Weights of a small transformer language model.
Size: 10 heads of 32, 17.6M parameters.
Architecture: LayerNorm before each block, no biases in attention or MLP.
Each number is 128 + 24 x the weight over the matrix's rms, rounded and kept within 0 to 255. Layers, rows and columns count from 0.

# layer 5 MLP down (transposed), 1280x320, rms 0.0104, rows 674-716, columns 0-79
[[170 209  82   3 200 129 102 145 110 182  63 133 146 120 165 152 168 113 103 175 127 153  82 121 132 137 136 157 142 114 217  94 124 127 102  38 133 104 191 131 193 191 111  34  84 119 127 158 182 102 184  82 113 147 145 122  14  89  94 134 127 111 240 127 183 116 147 126 208  90 169 160 118 115 133 152 145 129 137 169]
 [ 69 175 117 150 120 118  15 143  92 153 160 172 138 163 138  63 202  47  51 153 130 132   0 138 121  96 165 203 227 116 173 124 133 193  71 126 138  97 178 111 177 130  53  98  64 189 175  51 172 172 169   0 105 124  94  18  81  53  97 230 106  34 208 144 146  51 166  90 129  30 186 255 125 178  80 147 170 114  96 102]
 [116 134 137 130 128 121 118 114 147 131 136 130 127 120 122 132 116 130 131 126 113 130 133 132 132 125 136 122 139 125 133 131 134 124 128 116 131 126 115 120 123 130 124 133 131 127 125 130 106 126 123 116 136 131 120  99 129 124 137 125 131 123 150 129 142 131 120 134 130 128 136 135 127 116 131 122 133 118 132 115]
 [121 135 129 121 125 128 116 127 123 122 132 123 125 126 125 122 122 137 121 129 127 123 112 135 119 124 130 129 124 136 129 127 123 124 133 130 140 129 134 134 121 129 127 141 126 125 121 124 110 126 128 123 124 125 142 129 125 126 129 127 125 130 122 132 132 130 128 131 127 118 136 131 121 124 124 135 124 129 127 130]
 [144 133 123 127 126 115 119 118 122 121 133 123 134 139 134 138 123 123 120 132 122 127 114 125 126 122 136 122 120 131 126 140 122 128 128 111 118 131 137 129 121 130 113 114 131 136 123 128 124 139 138 114 132 136 115 143 121 127 117 124 132 138 115 138 136 129 131 121 130 116 128 123 125 113 134 122 132 137 139 130]
 [137 137 129 124 123 120 114 138 137 121 125 135 127 126 133 142 122 130 124 128 129 126 127 127 131 144 137 130 125 123 127 132 139 121 114 124 147 131 129 118 139 118 124 126 135 123 134 126 124 124 134 125 138 127 126 118 121 134 133 121 127 113 143 128 128 136 125 131 128 119 127 127 124 123 129 127 131 127 129 126]
 [122 131 140 131 113 132 133 126 143 123 132 126 148 128 128 118 128 124 124 126 120 121 126 131 122 124 134 125 126 125 132 130 127 119 132 125 123 118 128 135 124 113 141 117 132 128 132 131 127 126 126 131 135 126 113 150 130 123 128 131 130 127 130 124 127 126 135 119 124 126 124 128 127 126 131 139 121 126 137 121]
 [120 134 124 129 113 136 120 133 114 135 135 114 132 134 129 117 132 133 119 128 118 138 139 135 124 123 133 124 130 130 135 110 118 111 123 143 118 131 122 133 133 128 124 123 138 141 139 127 121 124 124 129 137 138 115 143 120 144 127 113 132 127 128 123 119 120 127 134 116 123 121 124 138 126 119 132 127 128 147 134]
 [133 136 122 128 126 136 125 128 130 137 133 116 122 120 133 131 132 132 124 126 131 126 131 119 125 130 131 117 143 124 141 129 133 135 139 138 136 122 133 128 119 128 128 140 131 123 133 115 131 133 131 127 127 128 126 129 126 134 129 127 131 126 149 134 121 127 123 133 124 117 147 122 129 127 122 125 136 122 133 121]
 [122 125 138 130 137 130 113 129 143 127 142 122 143 129 128 115 122 123 144 121 117 127 129 135 120 120 140 125 124 131 134 136 139 128 136 119 124 125 123 137 126 135 116 125 132 143 133 139 114 125 126 121 124 133 131 140 133 137 128 119 133 143 131 122 134 125 116 119 127 124 132 138 128 132 115 122 130 127 140 130]
 [119 134 114 124 131 117 120 125 125 125 125 121 116 129 125 142 129 130 136 127 124 129 134 127 127 133 130 131 125 125 121 116 119 140 129 119 125 130 124 121 135 130 134 134 131 125 119 122 127 125 126 123 132 121 142 139 127 131 134 120 125 121 125 131 131 121 127 127 131 120 129 128 130 134 128 135 134 120 114 132]
 [114 140 128 118 108 131 131 137 131 118 117 127 163 122 105 135 146 132 141 116 116 124 121 122 108 143 126 146 119 128 139 123 137 138 133 141 127 121 137 135 147 123 115 109 120 130 128 133 130 137 139 120 153 128 103 128 139 117 121 112 134 128 116 133 103 114 115 129 115 139 125 137 121 129 129 121 128 144 150 103]
 [141 139 119 133 115 138 140 128 141 133 126 122 112 134 128 127 114 116 125 124 132 131 127 129 125 140 130 127 127 134 118 136 135 125 139 129 137 142 127 118 130 112 122 119 129 125 128 119 131 140 133 125 131 129 131 145 112 134 128 130 136 128 140 136 115 123 121 118 123 137 134 138 112 132 107 126 134 137 121 139]
 [116 132 129 129 144 133 139 133 137 129 127 130 125 133 124 127 116 130 136 123 136 120 123 135 129 118 125 134 136 132 113 148 131 122 129 131 140 128 121 122 119 123 134 121 135 130 122 129 132 130 133 124 137 136 132 123 115 130 129 138 121 137 131 120 152 123 125 129 129 129 125 126 136 139 129 140 129 128 133 138]
 [ 77 153  38 134 139 121  98 141 167 103 101 139 155 184 116 163 162 119 115 124 149 101 131  99  86 113 177 140 144 113  93 160 162  50  69  70 103  86 113 128 178 122 199  75  64 196  72 121 181 150 123  94 181 177 126 183  33 117 109 104 157 152 218  92 200  98 191  97  75  99 139 149 131 228 158 155 129 169 131  83]
 [119 141 122 148 121 108 138 113 104 142 144 122 157 124  81 141 176 122 124  97 110 116 101  96  95 154 132 161 122 128 144 120 138 138 112 152 142 115 154 122 145 121  97 106 128 123 155 146 126 131 117  95 149 119  54 106 201 120 115 129 120 105 201 129 137 126 117 158  84 143 130 127 140 116 167 136 151  95 125  85]
 [132 136 135 139 142 118 114 114 133 134 134 140 141 135 127 127 134 124 134 124 121 137 122 138 131 124 136 132 123 127 125 138 122 130 131 127 127 129 118 121 132 137 121 138 124 140 111 125 124 134 128 114 135 129 127 138 124 121 121 132 130 133 117 138 158 124 122 123 130 117 122 130 125 128 142 115 135 124 119 133]
 [137 136 136 118 111 133 131 122 116 118 126 113 139 130 134 135 128 131 126 125 131 118 131 132 130 128 123 131 134 126 125 127 133 116 116 117 129 124 145 124 124 121 122 122 130 134 121 129 128 139 133 136 131 144 131 132 133 129 120 126 118 124 113 137 128 139 132 141 123 125 131 125 129 118 129 145 130 132 136 123]
 [138 123 128 134 145 126 131 124 121 130 139 130 144 133 126 119 141 119 149 123 135 113 147 130 128 129 129 127 128 120 134 130 125 130 122 126 133 123 141 136 128 134 136 138 130 155 126 122 130 126 122 102 130 127 142 158 129 110 122 132 129 122 106 147 147 132 113 126 118 123 128 109 130 132 126 118 122 133 119 124]
 [127 119 123 119 135 119 118 120 118 139 134 131 135 121 126 121 144 125 128 130 132 129 128 125 135 128 127 141 139 131 136 132 119 147 121 131 126 132 126 136 121 137 116 142 125 124 128 115 124 119 128 134 117 124 140 114 137 112 118 131 113 111 130 123 126 127 127 136 123 114 120 119 143 130 121 129 126 118 121 122]
 [ 92 161 163 103  83 129  84 144 111 140 104 129 154 125 118 234 167 112 161 121  65 141 214 184  55 172 102 130  78  74 126 116 173 143 103 149 142 124  28  92  93 188 123 189  57  76 122 154 142 120  93 199 108 115 120   0 157 142 142 172  63 106 130 142 103 140  89  87 111 126  83  91 138 141  62 125 108 122  88 210]
 [138 136 119 133 128 121 138 136 131 121 128 116 126 130 121 133 119 118 126 130 134 122 134 128 128 128 128 126 138 123 135 130 131 135 128 123 128 132 128 123 128 131 126 134 131 135 130 127 135 135 128 125 133 129 128 130 143 139 118 132 127 132 120 135 113 130 134 120 130 126 142 124 128 134 130 139 123 123 118 109]
 [126 126 141 143 123 118 125 121 137 134 114 138 132 137 123 130 132 138 132 126 120 128 134 133 133 121 125 125 126 118 126 132 131 128 119 117 130 127 130 134 130 117 139 122 134 129 108 144 122 131 128 139 132 130 126 125 132 122 113 124 117 130 136 135 142 132 117 133 128 128 133 117 132 134 127 132 126 128 127 120]
 [134 126 123 141 133 111 118 143 137 124 140 133 123 143 124 137 139 122 134 131 129 127 122 125 129 126 131 136 122 132 117 132 134 123 114 125 132 122 131 140 128 129 122 136 125 137 136 145 123 131 128 120 130 133 119 145 123 127 130 120 119 125 112 126 145 136 135 123 134 119 121 124 143 119 141 121 126 114 125 130]
 [139 141 133 136 135  98 117 120 132 110 137 123 146 119 124 147 136 117 116 121 125 122 104 120 130 126 138 134 123 143 117 121 133 133 129 119 117 134 143 136 127 129 117 125 123 141 119 127 149 125 112 120 137 139 121 152 148 120 130 138 128 119 124 144 154 112 118 125 131 115 118 122 116 111 160 118 133 100 122 107]
 [125 144 124 120 118  94 116 121 128 127 129 138 139 128 109 139 134 130 121 126 127 122 130 121 148 126 128 137 125 127 115 119 117 131 117 120 136 128 137 130 131 124 125 131 125 124 124 132 130 130 121 123 134 130 118 106 137 127 131 135 124 115 130 131 130 125 129 125 127 128 123 131 136 106 156 120 135  97 124 114]
 [128 120 137 140 129 126 135 120 136 130 129 137 121 135 123 138 106 128 136 131 137 140 133 130 132 130 121 126 128 128 138 139 145 130 120 125 122 116 130 123 132 129 130 129 127 127 121 134 122 140 125 127 126 135 130 119 127 128 126 132 131 120 133 130 133 132 133 141 126 145 126 116 127 130 133 130 136 132 132 119]
 [132 127 127 129 125 136 146 123 133 129 124 119 122 131 123 126 131 126 121 126 130 124 135 132 126 128 124 124 118 113 124 128 123 128 119 131 133 116 122 132 138 118 135 116 143 133 130 130 129 125 134 129 133 129 111 150 134 127 131 134 125 116 135 117 123 115 124 122 113 140 122 122 136 129 121 127 124 128 122 123]
 [125 131 133 122 124 133 125 121 134 117 130 124 131 128 120 136 122 137 127 135 130 129 104 137 129 120 125 129 127 141 122 132 136 124 136 131 135 134 139 138 130 121 127 135 126 126 129 135 133 123 121 126 130 132 123 122 140 115 123 125 124 133 126 130 128 127 127 122 130 122 121 132 136 125 128 123 132 124 130 124]
 [145 137 113 134 126 123 133 129 136 130 121 127 128 125 129 115 137 120 134 133 133 131 137 130 136 131 134 135 130 115 125 130 128 130 123 128 128 131 116 121 130 133 134 137 138 131 126 125 135 136 134 133 144 127 124 125 120 130 134 129 118 125 116 128 126 126 134 114 127 125 132 130 144 122 129 131 121 122 125 123]
 [135 138 125 127 114 105 125 133 122 124 127 131 132 129 133 142 118 126 116 132 117 125 128 123 135 121 139 132 124 138 118 127 124 120 129 127 126 140 134 120 128 123 127 136 121 132 114 121 115 128 132 120 125 135 121 101 123 134 123 129 145 140 119 140 127 133 117 134 122 129 148 134 120 120 135 125 119 126 130 137]
 [126 125 141 123 135 127 121 133 148 123 126 127 135 125 130 119 126 121 127 131 130 134 116 138 126 129 129 132 123 136 137 134 128 117 135 136 119 115 133 129 116 136 123 143 124 128 129 128 128 120 118 122 128 131 128 123 138 122 132 127 125 144 131 129 139 136 129 127 137 126 129 122 126 121 137 127 130 126 127 126]
 [120 134 134 126 129 121 125 123 122 131 119 119 120 121 123 118 129 125 132 124 138 120 131 131 129 135 128 122 128 127 126 130 127 136 127 129 134 128 134 132 129 127 134 126 134 132 122 128 123 122 136 127 137 141 131 113 138 109 122 135 125 125 136 120 144 143 138 143 134 121 128 118 133 131 119 135 114 119 127 130]
 [125 146 129 137 115 119 116 119 132 126 119 139 145 126 128 139 169 136 117 131 129 120 113 123 128 131 129 130 120 137 136 131  97 127 105 122 124 118 131 113 146 122 120 127 139 126 110 134 128 132 130 126 132 137  99 120 121 117 123 131 126 101 141 127 137 123 128 145 116 114 122 117 137 130 134 124 125 123 134 112]
 [123 116 137 122 117 121 120 109 127 123 139 137 131 123 132 125 138 134 127 132 131 119 129 131 134 126 127 133 137 125 120 131 131 144 109 114 127 120 118 133 128 130 124 131 126 130 132 120 112 136 125 129 112 120 141 113 128 123 123 128 124 109 125 133 137 138 125 133 124 127 115 132 131 121 132 123 144 114 126 114]
 [117 137 106 127 131 114 122 127 136 119 133 117 124 105 122 134 123 123 119 129 137 123 115 119 113 139 116 129 124 139 125 119 127 135 124 125 135 115 147 124 127 129 124 134 123 112 126 126 135 117 118 131 128 125 123  93 133 122 132 124 123 119 128 136 131 129 131 137 124 105 125 128 140 125 140 117 133 125 141 124]
 [136 122 120 138 139 133 130 135 128 123 129 134 127 118 130 135 114 118 144 136 117 139 129 122 129 125 114 134 121 128 130 132 130 139 145 125 131 118 103 126 129 130 128 126 125 117 127 137 135 118 131 134 123 115 126  96 117 128 132 116 136 115 125 110 133 121 132 107 128 127 122 141 126 140 130 125 129 136 129 130]
 [114 122 100  75  36 135 122  88  94 116 108 127 114 109 128 170 123 123 111 128 146 156  22  31 100 156 133  91 151 142 224 191  97 137 112 122 143  88 183 138 174 132 131 104 145  73 110 126 128 109 133 103 156 133  57   0 204 116  62  92  74  81 171 115 191 140 109 102 131  65  92 157 103  84 148 155 109 129  57 147]
 [ 51  41 101 118 134 151 204  81 228 104  59 133 141 171  76 255 184 173 146 111 115 124 201 172  71 114  75 164 204 128 164 135  47  53  73  63  66 106 136  85 102  82 120  78 210 166 123  90 175  73 127 174 243 221 109 104  79  94 122 100 179  51 159 162 134 101  42 143  82  64  75  99 171  57 104  80 155 115 171 139]
 [121 119 134 121 126 126 126 128 127 130 138 112 129 113 130 113 126 123 135 125 133 133 124 128 117 132 130 125 130 129 131 131 119 134 136 134 118 127 124 118 128 130 115 129 122 130 133 121 134 118 120 124 105 136 136 135 132 123 130 134 139 129 126 127 120 133 133 140 120 116 141 125 124 126 130 123 123 119 126 127]
 [119 131 128 127 134 127 141 128 130 118 135 132 137 137 132 133 127 125 122 137 125 132 134 114 145 116 123 119 122 128 128 134 119 126 119 123 130 124 133 132 129 142 122 116 115 129 127 135 135 127 122 126 141 130 119 142 127 137 141 125 127 124 111 134 129 117 118 125 126 143 120 128 132 128 152 132 125 122 132 129]
 [129 121 125 118 135 133 129 128 127 124 137 118 126 130 121 133 113 124 134 126 127 129 122 122 127 128 128 117 135 130 133 138 120 128 136 134 132 139 138 131 122 131 127 132 125 132 130 134 132 133 134 123 136 130 141 120 147 119 134 124 140 136 124 128 121 129 133 139 128 124 123 122 134 131 120 128 128 137 122 132]
 [110  63 137 140 172 108 115 127 116 138  98 110  96 134 119 171 147 139 125  79 139 127 137 123 141 143 126  91 142 177 110 114 111 122 107 137 104 104 112 156 128 127  89  88 181 109  99 131 158 152 123 118  92 163  90  97 179 111 136 134 118 150 154 100 135 147 180 133 104 107 180 130 156  97 114 178 115 130 102 179]]
# layer 5 MLP up, 1280x320, rms 0.0315, rows 675-716, columns 0-79
[[220 151 127 111 153  70  59 152 177 134 142 125 147 158  48  74 142  55 143  75  54 255  42 174 237 125 124 149 197  26 142  99 101 136 255 104 153 120  85 174 148 102  95  81 113 109  72 148 171 113  52  74  60  91  25  46  42  89 128 148 188 173  71 169 220 176 255  58 121 135 235 111 192 159 144  96 144 175 131 160]
 [121 111 124 102 135 124 132 136 109 115 116 111 127 133 137 127 137 151 128 115 133 127 134 126 142 128 106 128 116 113 133 141 122 118 134 134 106 141 137 129 147 149 139 128 127 143 134 167 146 149 161 132 114 119 140 130 127 129 137 138 117 152 128 127 125 133 132 107 126 125 135 127 124 134 120 126 155 137 121 128]
 [132 133 131 111  89 131 140 130 126 117 126 135 139 110 132 130 126 121 130 137 134 129 134 124 129 118 136 131 129 117 126 119 128 127 139 138 110 132 127 150 126 153 137 115 133 137 130 107 126 127 120 121 104 124 116 124 129 108 151 139 139 108 143 105 129 118 125 124 128 134 132 123 126 126 126 124 136 129 119 126]
 [111 144 133 109 131 133 135 128 130 130 109 141 127 128 126 129 130 150 166 145 114 132 142 136 124 122 121 135 125 117 136 164 135 118 127 131 118 132 129 132 111 133 140 137 122 131 123 114 131 128 138 134 110 123 124 130 134 121 126 128 149 128 144 113 135 150 132 132 126 130 133 125 117 123 117 109 140 146  98 125]
 [140 122 125 122 142 144 143 111 117 141 140 101 129 152 130 125 125 135 114 123 117 129 126 139 127 129 135 135 128 126 132 105 147 108 141 122 121 133 128 122 121 147 131 129 130 137 127 107 115 137 119 126 122 131 125 133 126 156 112 124 135 146 122 147 127 127 136 121 127 130 126 120 140 129 137 107 124 145  99 129]
 [103 134 123 133 130 114 127 154 103 148 120 140 121 117 128 128 128 149 134 120 142 139 127 129 136 131 109 120 150 115 132 129 124 141 117 130 155 133 130 131 145 136 122 136 130 114 125 112 134 138 139 130 125 119 142 117 125  96 114 114 149 128 150 121 132 122 130 124 130 127 124 128 123 125 120 134 157 164  98 132]
 [145 124 132 138 140 119 131 135 124 114 122 148 122 106 128 125 107 117 151 144 147 138 135 126 141 134 139 105 127 133 131 142 100 149 127 126 166 146 127 130 103 114 134 138 121 125 120 163 114 115 108 129 150 130 142 116 125 145 141 103 108 135 124 150 137 161 134 114 135 130 126 131 126 126 114 113 171 120 133 129]
 [133 142 131 144 149 119 135 105 142 111 112 116 148 116 129 130 132 137 116 133 114 122 129 118 108 136 131 144 141 124 135 123 103 131 132 121 141 140 132 116 142 155 136 121 121 151 131 125 136 137 129 135 140 142 121 142 130 153 126 139 117 130 105 130 131 128 136 120 126 134 129 132 131 130 115 111 179 126 115 125]
 [146 128 135 128 127 126 135 124 133 138 115 146 111 117 127 132 133 149 131 125 119 129 123 126 131 125 126 135 130  95 132 151 127 126 131 124 152  99 118 108 111 129 124 119 121 109 129 114 151 144 134 120 134 127 123 143 129 113 111 127 137 116 133 143 123 125 130 108 126 131 133 126 136 131 135 125 156 129 122 125]
 [144 115 129 110 111 126 127 138 139 128 132 117 126 115 137 129 129 121 132 132 128 125 129 130 126 131 117 130 130 151 121 131 131 122 135 135 112 151 129 126 130 105 127 129 124 130 130 136 112  94 108 121  93 128 114 140 127 150 148 132 125 130 115 128 126 130 121 144 125 124 121 133 131 132 131 122  98 118 134 123]
 [112 150 138 117 159 115 118 167 138 152 107 114  99 137 146 137 127 155 159 133 133 141 118 108 136 108 129 117 118 106 116 142 111 127 125 116 131 125 100 148 121  85 136 127 133 124 129 165  94 126 159 145 139 115 161 143 126 134 138 139 145 163 147 108 136 138 153  77 138 120 124 131 114 138 109 139 148 118 138 142]
 [130 136 132 134 130 131 127 119 106 122 128 105 119  89 130 126 128 107 109 130 136 109 124 106 124 123 143 126 130 127 133 127 109 108 130 127 107 129 127 123 167 171 133 131 127 129 138 101 124 131 150 127 159 129 124 139 126 127 115 112 118 106 129 132 124 107 131 155 125 131 128 129 135 129 138 132 131 164 102 123]
 [130 143 131 130 126 137 125 109 118 142 129 131 122 122 125 137 125 108 134 110 114 121 120 111 143 127 115 133 110 131 124 129 125 124 122 115 117 106 127 126 147 134 123 128 129 118 135  86 109 128 113 116 124 119 120 131 134 134 101 106 123 138 119 159 118 112 135 144 129 129 137 126 123 126 148 137 120 156 115 125]
 [136 104 113  91  85  63 236 171 143 166  66  93 130  98 204  91 126 229 144  85 175 121 255  80 128 146 181 136 221 154 194 175 111   0  40  75 195 166  44 235  78  48 241 161  87 132 166  97 136 124 131 254  59 117 255  91 155 172 100 116 142 187 149 235 177 177 214 103 159 200  77 167  68 165 179 147 133  82 153 123]
 [123 161 127 115 147 114 129 131 132 139  96 123 135 121 163 125 114 149 146 129 134 140 139 156 165 145 130  91 111 123 112 114 105 128 117 128 142 145 115 147 113 131 145 141 131 134 114 114 138  84 136 157 150 128 180 136 112 152 158 125 137 136  93 171 126 170 138  90 145 108 118 127 120 139 106 112 162 139 132 145]
 [125 111 132 142 118 132 151 118 158 145 105 121 111 128 143 137 108 125 137 139 135 113 133 129 132 138 142 140 125 115 130 124 143 114 123 128 118 114 135 121 114 136 130 126 130 131 132 125 138 122 142 122 130 136 125 126 128 158 127 146 117 122 153 107 120 109 122 140 132 126 138 123 129 131 123 167 167 130 135 128]
 [141 114 130 105 152 120 118 154 141 117 135 116 124 118 121 131 137 146 124 151 139 130 127 132 137 117 117 129 125 150 136 155 134 145 156 127 122 117 124 147 123 141 133 138 127 110 131 173 135 137 138 133 114 118 127 111 127 132 169 133 132 120 132 133 130 124 139 134 127 123 116 125 127 129 128 108 156 141 129 132]
 [124 140 132 140 108 126 107 133 132 123 137 118 125 105 138 130 124 140 133 130 127 124 112 136 123 125 143 120 124 131 130 121 130 136 123 130 105 126 129 115 129 126 125 126 125 120 128 145 128 131 141 130 143 131 120 124 130 150 116 121 141 152 140 136 125 126 136 147 137 123 122 123 127 131 135 128 115 131 116 127]
 [135 152 124 145 150 122 145 112 111 118 122 112 124 152 129 126 117 115 115 149 119 116 129 126 121 148  95 122 132 134 132 105 137 121 128 123 147 129 135 111 129 125 142 117 120 148 128 161 132 129 115 134 144 142 118 133 129 115 123 110 148 129 107 125 131 141 139 113 130 137 133 125 136 126 119 112 145 122 135 126]
 [138 150 255  36 115 134 210 168 207 187  76 141 128 201 177 225  24 228 120 175   0  86 225  77 248 139 202 104   3 101  18 115 131  35 125 150 126 127 137 109 191  96 198   0 131 220  23 168  86 113 100  92 170 109 206  84  76 134  26 105 104 215 142 130 224  71 238  62 250 168 138 150 210 107 123  60 165 147 218  73]
 [119 146 125 105 143 116 112 123 139 121 120 115 131  94 130 129 139 140 125 127 133 125 127 149 129 120 100 129 147 131 122 157 127 128 139 132  76 105 111 121 151 113 133 136 123 127 129 126 118 140 133 139 134 120 132 120 124 119 137 119 132 141 108 151 125 130 123 141 125 133 118 131 125 126 131 119 124 132 115 126]
 [133 123 122 128 132 129 133 146 124 145 131 119 127 138 139 127 131 137 141 135 132 117 124 116 135 126 142 132 133 129 124 112 141 124 132 135 130 123 130 128 131 143 124 138 128 121 128 137 147 141 140 121 128 126 134 125 119 134 148 110 125 120 133 123 124 118 133 110 128 132 122 129 126 120 128 127 121 134 112 130]
 [127 139 129 115 135 137 123 133 131 123 131 142 126 153 135 127 133 124 130 140 123 126 131 147 114 123 147 136 130 109 134 160 130 122 139 122 140 155 140 137 130 134 126 119 125 114 125 124 148 131 127 130 115 127 129 120 130 147 101  92 116 132 124 141 130 141 124 121 124 141 131 124 128 136 126 130 140 134 140 125]
 [101 138 127  90 115 133 130 137 138 130  96 142 124 135 139 131 130 139 112 119 142 137 139 152 139 131 107 125 131 113 140 140 109 116 137 127 167 138 125 108 128 127 139 113 123 121 127 124 140 130 139 138 126 117 139 134 120 142 137 144 131 131 118 137 129 139 124 111 121 124 128 131 128 128 117 109 128 144 102 130]
 [106 114 119 115 159 135 137 152 124 127 114 124 129 157 132 129 120 137 154 149 132 136 134 135 139 135 155 120 120 101 130 136 135 123 128 128 132 129 124 125 120 146 130 135 128 137 125 116 139  96 123 139 125 127 152 135 121 110 138 101 152 143 131 128 126 128 141 109 128 122 138 131 121 129 130 107 115 170 137 137]
 [117 138 123 109 126 118 115 114 120 124 147 130 130 148 127 134 130 119 124 111  96 129 124 126 127 115 124 124 128 134 118 130 128 117 119 131 122 153 121 137 131 142 131 140 124 138 132 115 116 143 136 138 135 128 133 128 124 135 111 136 110 142 121 140 128 134 133 131 126 142 124 124 121 120 132 141 131 105 123 131]
 [133 114 133 147 147 124 123 148 100 131 134 124 135 123 125 130 127 105 119 124 109 129 128 143 125 125 150 127 115 153 134 131 107 130 128 125 137 148 140 148 115 133 120 150 131 126 130 108 123  99 147 123  79 132 126 124 124 130 107 144 126 154 115 160 130 138 136 130 133 110 134 130 128 127 138 144 124 132 115 129]
 [126 148 134 137 140 132 135 141 120 133 131 122 139 103 128 125 128 128 122 123 124 129 133 123 116 114 152 134 122 120 134 148 147 117 140 129 169 122 126 138 117 144 131 121 124 120 128 109 129 150 115 126 128 125 126 129 126  76 124 136 121 129 120 133 131 127 133 140 124 152 122 126 119 128 125 132 120 128 142 126]
 [120  98 127 124 133 119 122 131 135 130 128 131 136 132 132 137 122 129 110 125 133 112 126 147 120 136 126 122 141 150 133 141 126 134 118 127  87 129 133 120 132 113 130 130 128 123 131 139 129 115 146 123 112 128 132 119 132 171 130 142 137 141 147 126 130 141 137 159 128 121 133 129 125 134 145 117 114 134 131 126]
 [153 114 118 117 122 146 126 135 120 143 117 145 125 103 125 119 126 142 156 158 149 143 138 139 125 137 116 142 136 132 129 111 138 117 123 138 124 114 141 117 119 124 129 125 136 143 126 137 123 130 133 137 114 117 141 107 131 119 118 112 126 125 143 114 133 139 123 111 122 129 128 132 134 132 119 134 144 152 117 128]
 [133 155 131 150 134 119 132 148 126 123 114 134 122 121 130 129 114 116 106 118 121 117 130 122 143 111 106 120 131 167 135 133 140 136 136 129 128 122 115 117 111 113 134 120 125 126 126 129 141 147 143 133 128 128 128 120 130 166 106 118 134 118 117 113 130 130 126 136 122 142 134 131 124 129 124 120 148 124 110 128]
 [133 130 122 119 130 120 136 143 141 148 131 125 134 134 135 125 129 133 136 132 115 126 120 108 139 131 104 141 123 122 132 128 112 137 139 129 117  99 131 132 133 129 124 134 125 134 133 119 147 129 137 124 118 127 127 126 129 119 134 125 144 138 119 126 127 113 133 123 126 121 130 129 128 126 141 100 160 139 109 128]
 [119 128 123 124 122 114 149 128 129 136 120 119 124 105 150 125 115 153 126 143 139 120 137 119 140 129  94 103 124 119 127 132 115 119 150 123 119 126 134 138 138 122 140 126 135 132 126 177 109  96 153 131 115 124 144 115 129 142 156 140 131 135 128 135 130 147 131 102 138 127 131 129 118 131 117 129 150 138 106 137]
 [116 133 131 127 120 133 130 134 117 117 128 122 128 133 121 126 124 118 138 135 125 123 133 126 133 126 117 128 133 136 136 136 139 131 132 132 124 137 156 128 147 145 137 138 127 133 132 126 134 125 147 135 127 137 124 139 125  81 129 119 117 141 144 113 127 132 139 118 127 125 134 123 121 127 130 144 131 127 100 135]
 [117 141 121 107 100 131 133 119 139 113 125 137 143 126 139 127 133 138  92 120  98 130 133 142 135 127 105 122 141 112 127 106 114 108 135 121 125 154 134 116 123 145 133 122 131 139 127 168 110 128 127 129 146 127 126 140 132 168 117 144 126 155 114 129 131 151 124 122 129 130 133 135 124 130 129 101 169 117 137 128]
 [109 118 133 109 119 135 123  94 130 114 131 113 132 151 135 130 138 112 106 131 109 110 122 154 107 135  86 129 129 150 121 113 122 122 106 121 131 135 121 129 136 105 121 132 123 127 127 121 106 119 142 116 136 137 123 130 130 154 123 100 111 123 120 145 129 118 119 137 133 137 121 123 125 134 129 134 110 109 159 125]
 [160 129 125 152 128 146 171 124 138 136 102 118 149 116 160 137 129 138 178 101  92 122 116 145 139 147 106 112  89  82 102 122 138 147 145 156 105 101 115 140  94 116 121 156 111 104 119 123  94 134 102 180 115 115 161 111 106 155 180 177 174 189 150 130 147 144 150 128 160 165 133 132 156 151 116 129 104 127 126 129]
 [152 150 159 126  90  95  78 170  52 152 106 100 128 116 153  90 105 141 138 151 144 129 109  84 135 128 171  93  99 111 111 114 150 159 120 121 124 132 114 136 105 136 131 110  90 144 126 118 121 143 118 144 120  97 154 109 164 125 120 175 107 140 109 122 151 123 173  87 148 136 131 142 103 138 169 145 110 124 123 137]
 [131 100 129 146 128 128 118 108 123 138 114 129 125 163 128 123 131 143 113 126 119 138 128 113 128 122 111 140 136 126 134 156 136 124 128 130 101 113 123 109 109 127 140 120 135 129 127 105 128 137 114 139 155 126 120 132 132 117 141 134 130 126 124 108 129 129 120 133 127 135 121 131 126 133 115 130 130 130 123 128]
 [138 101 130 119 131 125 128 125 130 126 106 133 118 140 120 136 135 133 149 116 133 122 130 146 125 144 125 123 119 138 116 136 135 138 124 118 138 116 111 149 132 132 130 139 126 106 128 142 122 119 124 126 143 128 140 124 126 129 125 127 127 134 130 146 132 130 129 112 133 111 127 132 126 124 116 130 148 133 139 129]
 [131 120 119 139 143 133 124 120 102 158 116 139 127 130 129 127 137 123 112 159 120 130 123 119 127 136 117 132 130 124 123 144 151 117 130 128 141 133 116 119 114 130 126 125 125 119 129 111 132 129 125 119 160 134 111 122 128 132 116 151 139 122 124 122 130 116 120 148 129 127 143 128 117 120 122 121 123 129 130 123]
 [131 146 135 126 104  91 117 125 139 151 131 136 163 106 126 124 133 124 126 116 131 161 115 102 104 106 158 137 113 109 144 125 124 115 152 135 107 100 125 138 158 141 130 155 118 135 130 146 111 108 138 134 122 122 139 120 112 123 124 144 112 141  76 160 117 143 127 115 116 125 105 143 103 128 133 102 125 144 107 133]]